Weights of a small transformer language model.
Training: a variant of Muon for these matrices, 336M tokens, 10249 steps.
Each number is 128 + 24 x the weight over its row's rms, rounded and kept within 0 to 255. Layers, rows and columns count from 0. The size above them is the row's rms in percent of the matrix's.

# layer 3 MLP down (transposed), 1920x320, rms 0.0332, rows 553-572, columns 240-319
size [110 101  96  97  94 111 100  95 105  99 100  98 102 101 105 101  98 103 105 107]
[[139 125 121 155 144 142 106 102 109 151 147 159  93 149 121 152 103 146 135 113  99 140 148  92 146  83 119 124 129 102 126 153 141 127 126  87 140 137 151 152 108 152 141 162  77 113  84 131 150  97 140 122 167 140 164 160 136 133 119  96 142 126  91 150 159 128 143 125 109 109 120 128 129 128 169  89 117 104 141 113]
 [150  72 100  88 101 128 118 147 100  82 125 112 124 120 134 105  68 108 144  94 169 138 122 132  96  99 141 138 117 136 161 159 156 146 162 145 111 116 168 121  96  87 136 149 126 133 165 126 183 163 107 118 101 137 105 125  96 136 144  95 129 150 124 125 168 170 118 170 123 139 135 118 147 117 120 149 151 143 107 154]
 [111 146 132  85 133 162 108 127 103 103 101 186 146 151 122  89 142 129 150 170 138 140 149 128 116 147 106 169 130 109 177 122 142 140 143 124 130 134 147 144 121 142 131 129 180 136 101 101 108 115 134 113 166 136 164 121 114 136 109 112 154 129 102  95 107 168 139 124 132  77 131 126  85 144 140 122 110 151 125 137]
 [ 82 121 126 159 139 116 138 167 142 124 152 121  86 119 170 105 154 103  86 131 116 123 133 141 141 129 171 126 147 116 117 155 122 164 126 117  83 138 116 129 135 133 124 115 146 136 107 118 112 116 123 141 132 113 121 117 170 147 169 152 166  98 116 123 122 112 143 158 147 128 111 134 157 112 150 163 148 143 150 127]
 [146 151 138 178 116 120 125 146 113 125 167 139 111 124 101 142 165 162 140 131 146  88 126  91 117 119 111 106 139 116 143 114 142 130  94  94 142 139 116 167 167 159 146 159 148 140 133  96 181 126  85 139 131 101 171 110 169 120 110 130 197 127 111 161 108 164 104 117 167 122 165 112 113 106 123  79  91  71 123 160]
 [135 175 108 105 146  87 141 132  99 117 144 119 135 127 173 130 151 150  92 132 147  97 143 127 149  98 106  78 168 122 130 155 162 142 109 111 108 154 122 184 118 104 118 129 139 158 126 124 121 115 125 134 139 118 149 125 141 121 115 128 105 133 126 123 149 128  96  96 117 112 146 146 152 189 180 111  93 109 157 122]
 [ 98 144 145 128 147 133 160 125 134 164 126 111 109 167  82 110 125 126 169 132 128 130 106 159 132 161 151 121 107 135 116 138 103  92 131 133 176 158 162 120 154  87 133 149 109 125 159 124 137 103 119 106 124 124 187 144 117 146 128  80 126 133 115 128 141 146  94 117 130 109 149 132 122 111 112 150 117 116 147 136]
 [148 129 147 130 127 137 112 161 111 114  98 100 103 168  86  90 130  94 158 101 143 161 106 107 122 133 122 125 124 139 113 153 164 115 131 122 126 114 134 146 124 126 105 131  83 150 133 155 131 113 137 184 153 116 129 100 171 141 126 128 139 107  88 149  76 189 117 149 188 149 142 141 114 101  99 167 144 153 109 129]
 [171 139 138 124 141 149 161 108 109 134 136 103 111 122 132 165  88 146 110 158 165 136 113 115 138 122 140  97 152 135 154 147 158 136 137 127 158 129 156 164 117  79 111 104 144 161 118 148 138  84 151 135 121 120 107 111 103 131 140 128 159 146 115 138 125  84 159 130 159 140 141 156 132  99 136 150 126 120 129 145]
 [122 113 124 152 115 131 169 164 139 111 144 177 147 163 145 127 147 138 115 108  71 154 134 146 195 135 172 120 109 106 107 116 108  98 155 141 100 135 132 114 146 178 143 140 103 105 142 138 130 158  90 102 120  85  96 125 127 136  75 135 164  95 135 149 100  88 140 124 133  81 154 126 147 123 117  97 141 116  64 103]
 [112 137 106 123 129 145 108 120 129 136 156 155 162  96  93 146 126  89 129 144 110  96  94 131 105 149 131 141 124 128 134 140 111 145 133 128 126 140  98 148 128 110  86 127 161  79 138 120 177 135  85 159 135 108 138 133 121 133 133  76 117 129 119  98 146 136 126 146 122 150 163 174 165 145  78 120 138 134 123 147]
 [127 127 134 139 130 116  87 143 146 113 136  92 121 159 109 143 112 210 115 133 124 162 116 120 127 116  93 146 138 145 124 171 108 142 164 169 125 109 198 169 147 130  85 123 124  95 144 119 146 154 124 121 134 149 173 147 111 123 108 109 130 116 135 128  92 124 112 114 101 112 105 119  98 120 126 133 146  95  81  88]
 [119 122 130 138 140 122 124 171 171 105 134 127 123 141 117 159 109 125 152 143 117 134 150 154 109  88  92 171 128 178 125 131 123 114 112 122 155 149 117 166 118 158 161 148 153 139 142 137 172 127 120 156 123 118 101  98 135  93  87 136 121  86  60 137  95 149 138 125 162 167 119  76 124 143 147 119 133 135 120 119]
 [125 134 133 159 117 135 124 137 128 173 146 153 123 161 143 134 142 137 119 136 166 161 162 110 132 171 165 109 172 125 138  75 151 115 156  97 146  89 119 135 130 111 116 135 107 132 134 166 139 129  92 121 152 131 102 137 128 135 138  88  96 121 105 103 120 102  82 161 118 146 129 142 124 136 118 158 128 145 108 140]
 [111 131  86 157 145 112  79 140 146 131  91  98 146 138 146 125 124  97 132 116 126  86 113 136 112 111 141 140 121 173 116 155 100 124 140 139 164 149 100 121 173 145 146 190 105 112  88 152 129 161 159 130 128 115 131 113 136 167 168  76 121 123 121 122 143 102 140 130 130 146 129 127 124 101 158 114 117 149 127 111]
 [124 113 143 151  97 132 151 155 128 145  77 101 134 111 114  96  75 113 163 111 105 144 134 119 167 112 126 137  84 134 104 110  96 155 144 123 130 148 123 144 132 143 148 107 136 125 122  94 144  96 184 165 161 124 122 138 143 132 154 126 135 117 139  95  86 113 175  81 141 131 171 141 133 164 154 144 121 101 120 148]
 [144 126 118 172 107 128 106 133  72 132 105 136 159  68 155 152 133 120 156 145  89 149 152 104 141 183 147 142 139 130 141 142  85 114 128 138 126 152 176  75 119 124  99 122 139  98 167 154 135 153 105 128 139 136 122 166 152 141 138 138 149 136 114 139 105 119 161 141 142 143 165 122 157 130 137 164 126 109  99 139]
 [123 125 180 101 101 129 120  96 122  98 149 157 155 144 113 111 121 104 116 133 105 156 160  98 113 157  99 110 102 138  92 110 107 121 131 151 117 147 137 108 160 136  93 121 135 180 129 131 153 117 120 161 138  96 123 138 116 127 142  92 143 165 132 145 131 128 150 128 153 117 105 151  93 167 110 104 107 116 146 131]
 [109 143 151 139 149 111  63 123 142  97 155 151 162 172 207 126 103 111 107 100 127 148 167 170 135 116 136 110 127 167  84 140 126 143 127 154 148 121 164 101 145  96 126 135 125 136 119 160 110 163 105 127  85 154 109 149 116 124 121 118 137 142 146 142 169 101 142  92 120 149 154 137  91 150 136 125 121 148 100 143]
 [130 107 115 123 107 130 117 116 123 133  98  97 141 140 108 132 155 151 113 179 142 106  97  96 118 130 107 130 155 140 111 118  93 111  71 121 144 142 110 100 138 133 167 101 159 130 156 144 113 120  98 121 106 163 156 146 136 122 135 125 129 105 135 138  99 117 130 105 184 124  97 114  86 110 100 137  84 109 128  97]]
# layer 3 MLP up, 1920x320, rms 0.0844, rows 554-573, columns 240-319
size [112  99  98 103 106 105  98 110 104  97  96  97 100 105 106  99 106 100 109 109]
[[130 134 107 114 150 153 100 142 107  87 101 179 136 130 107 158 124 112 118 123 114 117 134 130 149 141 153 118  79 108 126 163 129  70 166 133 136 137 142 131 127 141  86 121 128 127 129 124 125 130 148 113 143 125 119 140 125 139 100 123 123 136  99 137 153 133 118 101 109  92 146 105 182 131 141 154 130 114 104  46]
 [145 140 104 114 104 158 145 132 128 116 101 199 136 104 136 135 129  93 122  76 123  76 152 172 129 124 164 133 135 121 135  76 129 121 130 140  83 136 118 119 144 127 152 126 147 142 108 106 128 129 149 151 140 156 131 165 121 135 130 110 110 129 119 150 131 122 101 111 165 116 144 182 116 137 126  78 137 112 115 136]
 [126 142 120  56 130 128 140 119  90 143 108 121 128  77 145 119 145 174 105 126 132 150 122 127 134 153 105 173 117 136 168 140 142 134 120 126 100 127 129 156 144 106 139 118 156 141 156 163 149 148  67 102 121 125 120 142 163 110 144  92 134 130 138 136 131 169 138 145 129 149 142  75 153 147 118 126 116 103 135 171]
 [126 107 114 124 108 157 166 149 130  92 137 122 115 115 127 134 118 122 175 130 122 158 149 111 114 164 121 147 143  96 117  71 126 111 103 106 102 148 119 170 130 147 158  89 107 118  92 161  79 172  89 132 169  98 138 141 131 172 115 131 139 114 125 120 126 112 170  80 127  96 181 105 141 150 152 155 186 134 124 152]
 [150 162 123 114 131 123 158 189 133  84 115 132 134 140 145 167 158 118 122 112 127 100 148 111 133 146 127 137 113 121 125 105 133 147 179 125  99 133 147 132 138 116  87  93 122 105 139 117 165 109 101 176 147 114  86 125 130 122 112  70 136 123  99 129  97 137 160 134  85 128 119 121 150 119 145 126 113 123 151 106]
 [148 134 133  91  93 128 129 123 169 136 129  99 136 116 147 157 111 142 160 146 107 139 128 110  94  84 137 122 127 117 161 104 101 143 145 136 139  89 147 131 148  81 134 130 125  97 120 113 124 101 113 138 151 113 106 146 141  69 179 134 119 160 137 145  99 147 124 110 110 119 133 128 138 147 124 151 136 144 131 154]
 [152 124 169  56 131 142 181  89 135 126 148 162 105 147 195 130 101 128 124 125 174 144 158 168 114 102 101 154 132 114 149 133 138 156 177 107 120 114 142 145 111 118 126 153  87 127 125 127 129 106 138 102 111 127 155 146 135 177 157 135 152 126 110 131 135 107 147 146 139 128 138 119 179 148 103 154 128  90 148 106]
 [130 140 152 152 143 127 172 142 217 160 159 141 106 100 113 153 153 146 147 184 172 135 109 143 119 148 107 118 133  81 117 141 111 124 182 129  88 142 124 139 158  87  93 145  97 126 127 130 110 111 114 157 116 104 113 144  99 119 130 106 116 124 106 119 146 117 117 124 159 147 115 115 135 114  86 122 141 122 175  97]
 [122 126 118 124 132 145 126 153 192 120 149 134  93  98 134 144 113  92 139 174 135 157 104 168 152 169 149  82 110 100 127 114  74 120 118 141 136 113 132 174 122 143 123 128 133 125 138 121 163  94  61  92 118 146  99 102 140 142 148 104 133 139 112 139 116 119 130 127 149 159 127 165 133 129 148 100 103 170  97 126]
 [127 153  98 121 129 162 167 128 103 142 153 124 128 145 132 129 137 100 149 136 127 131 124 144 144 126 100 101  76 101 172 119 120 164 142 111  76 160 137  86 152 150 119 157 170 146 123  86 166 118 118 146 151 113 134 111 133 107 129  58 145 137 113 160  98 130 161 127 132 124  96 126 125 159 148 141 137 129 111 110]
 [134 133 103 124 114 118 115  99 115 153 156 167 119 152 131 130  88  79 119 141 148  72 126 155 147 109 152 132 150 117  98 118 115  88 118  90  56 153 145 116 166 109 160 129 114 117  79  89 107 120 123 135  99  90 124 140 118 124  97 114 119 120 110 114 109 189 129 115 134 120 166 153 133 127 165 145 171 185 118 134]
 [145 122  90  69 129 114 171 157 148 143 118 149 149 112 119 136 149 134  84 109 171  99 136 151 147 115 125 120 181 134  76 143 127 130 157 156 137  48 148 160 105 180 167 157 131  99 139 103 144 143 145 156 181 149 137 133 139 121 157  88 103 132 111  93 107 129 105  93 150 145 138 132 106 139 136 112 110  84 118  91]
 [106 121 124 123 104 132 141 116 135 146 133 159 147 129 120 132 139 163 132 111  77 141 119 100 129 141 155 132 139 133  99  84  93 146 164 142  98 124 149  94  86 128 121 105 112 112 124 127 142 111 143 132 115 123 108 140 113 153 114 133 116 135 150 134 135  89 180 179 109  87 110 112 196 122 124 108 122 137  80 151]
 [149 149 149 138 168 160 151 145 140  84 118 140 120 118 102 110  78 140 109 120  86 110 161 133 129 134  90 135 123 148 124 135 156 112 109  99 111 156 137  82 151 145 129 137 116 108  93 152 128 196 193 134 113 162 126 147 191 141 108 102 140 140 116 134 168  74 136 139 155 167 119 144 143 135 133 136 106 120 112 143]
 [121 159 121 150 139 121 169 104 135 140 119 149 130 128 107  90 107 127 122  95 130 142 134 151 106 171 105  98 144 116 114 158  62 149 136 120  67 133 125 113 141 134 108 136 123 105 153  83 102 119 127  82 157 157 130  93  92 171 142 112 129 113 158 133 121 105 169 132 169  90 146  98 124 158 170 167 127  86 152 112]
 [134 114 122 133  95 107 145 114 111 105 140 149 127 125 111 124 164 132 115  82 129 123 151  65 118 154 134 161 157 156 131 134 108 144 169 131 122 146 100 126 145 147  94 150 127 147 160 120 117 135 101 116 131 145 133  84 103 135 105 154 123 147 130 144 125 143 186 117 172 120 120 136 115 131 145 146  84 113 125 105]
 [152 181  80 105 137 136 161 144 119 115 118 138 117 141 118 145 150 162 127 121 150 149 168 135 141 145 136 161  82 163 100 188 122 124 155 140 112 118 112 160 118 175 144 131  78 112 184  47 138 143  87  99  97 153 136 124 136 132 115 172 129 133 131  77 102 100 157 112 116 131 169 143 160 149 138 135 133 106 106 107]
 [ 95 142 129 143 124 147 131 123  78 169 146  95 149 126 131 128  96 106 124 156 126 130  79 146 106 155 132  85  75  84 100 132 149 135 157 117 188 140 146 112 163 110 181 107 116 105 109 102 141 135 108 162  95 176  58 136 129 136 123 131 140 132 132 143 111 117 126 135 166 110 133 128 133 112 128 160 138 123 150  95]
 [100 100 130 139 155 132 141  82 155 140 148 161 123 146 122 105 106 131 149  95 107 161 129  98 195  72 142 152 133 135  85 136 151 149 150 149 123 123 148  81 144 102 123  97  96 116 147 145  95 142 121  97 116 132 156 108 114 118 119 110 121 119 130 166 108 125 136 105 127 131  91 114  88 134 110 147 131 133 107 153]
 [117  80 162 162 142 139 149 140 132 143 117 178 157 110 157 141 100 122 140  90 160 151 122 111 109 145 103 131 106 109 121 152 128  98 158 125  99 132 157 104 131 138 156 107 135 101 104 153 162 118 122 137 111 122 122 152 177 127 109  84 125 131 167 139 116 136  85 145 141 149 110 107 112 119  75 152 140  97 118 153]]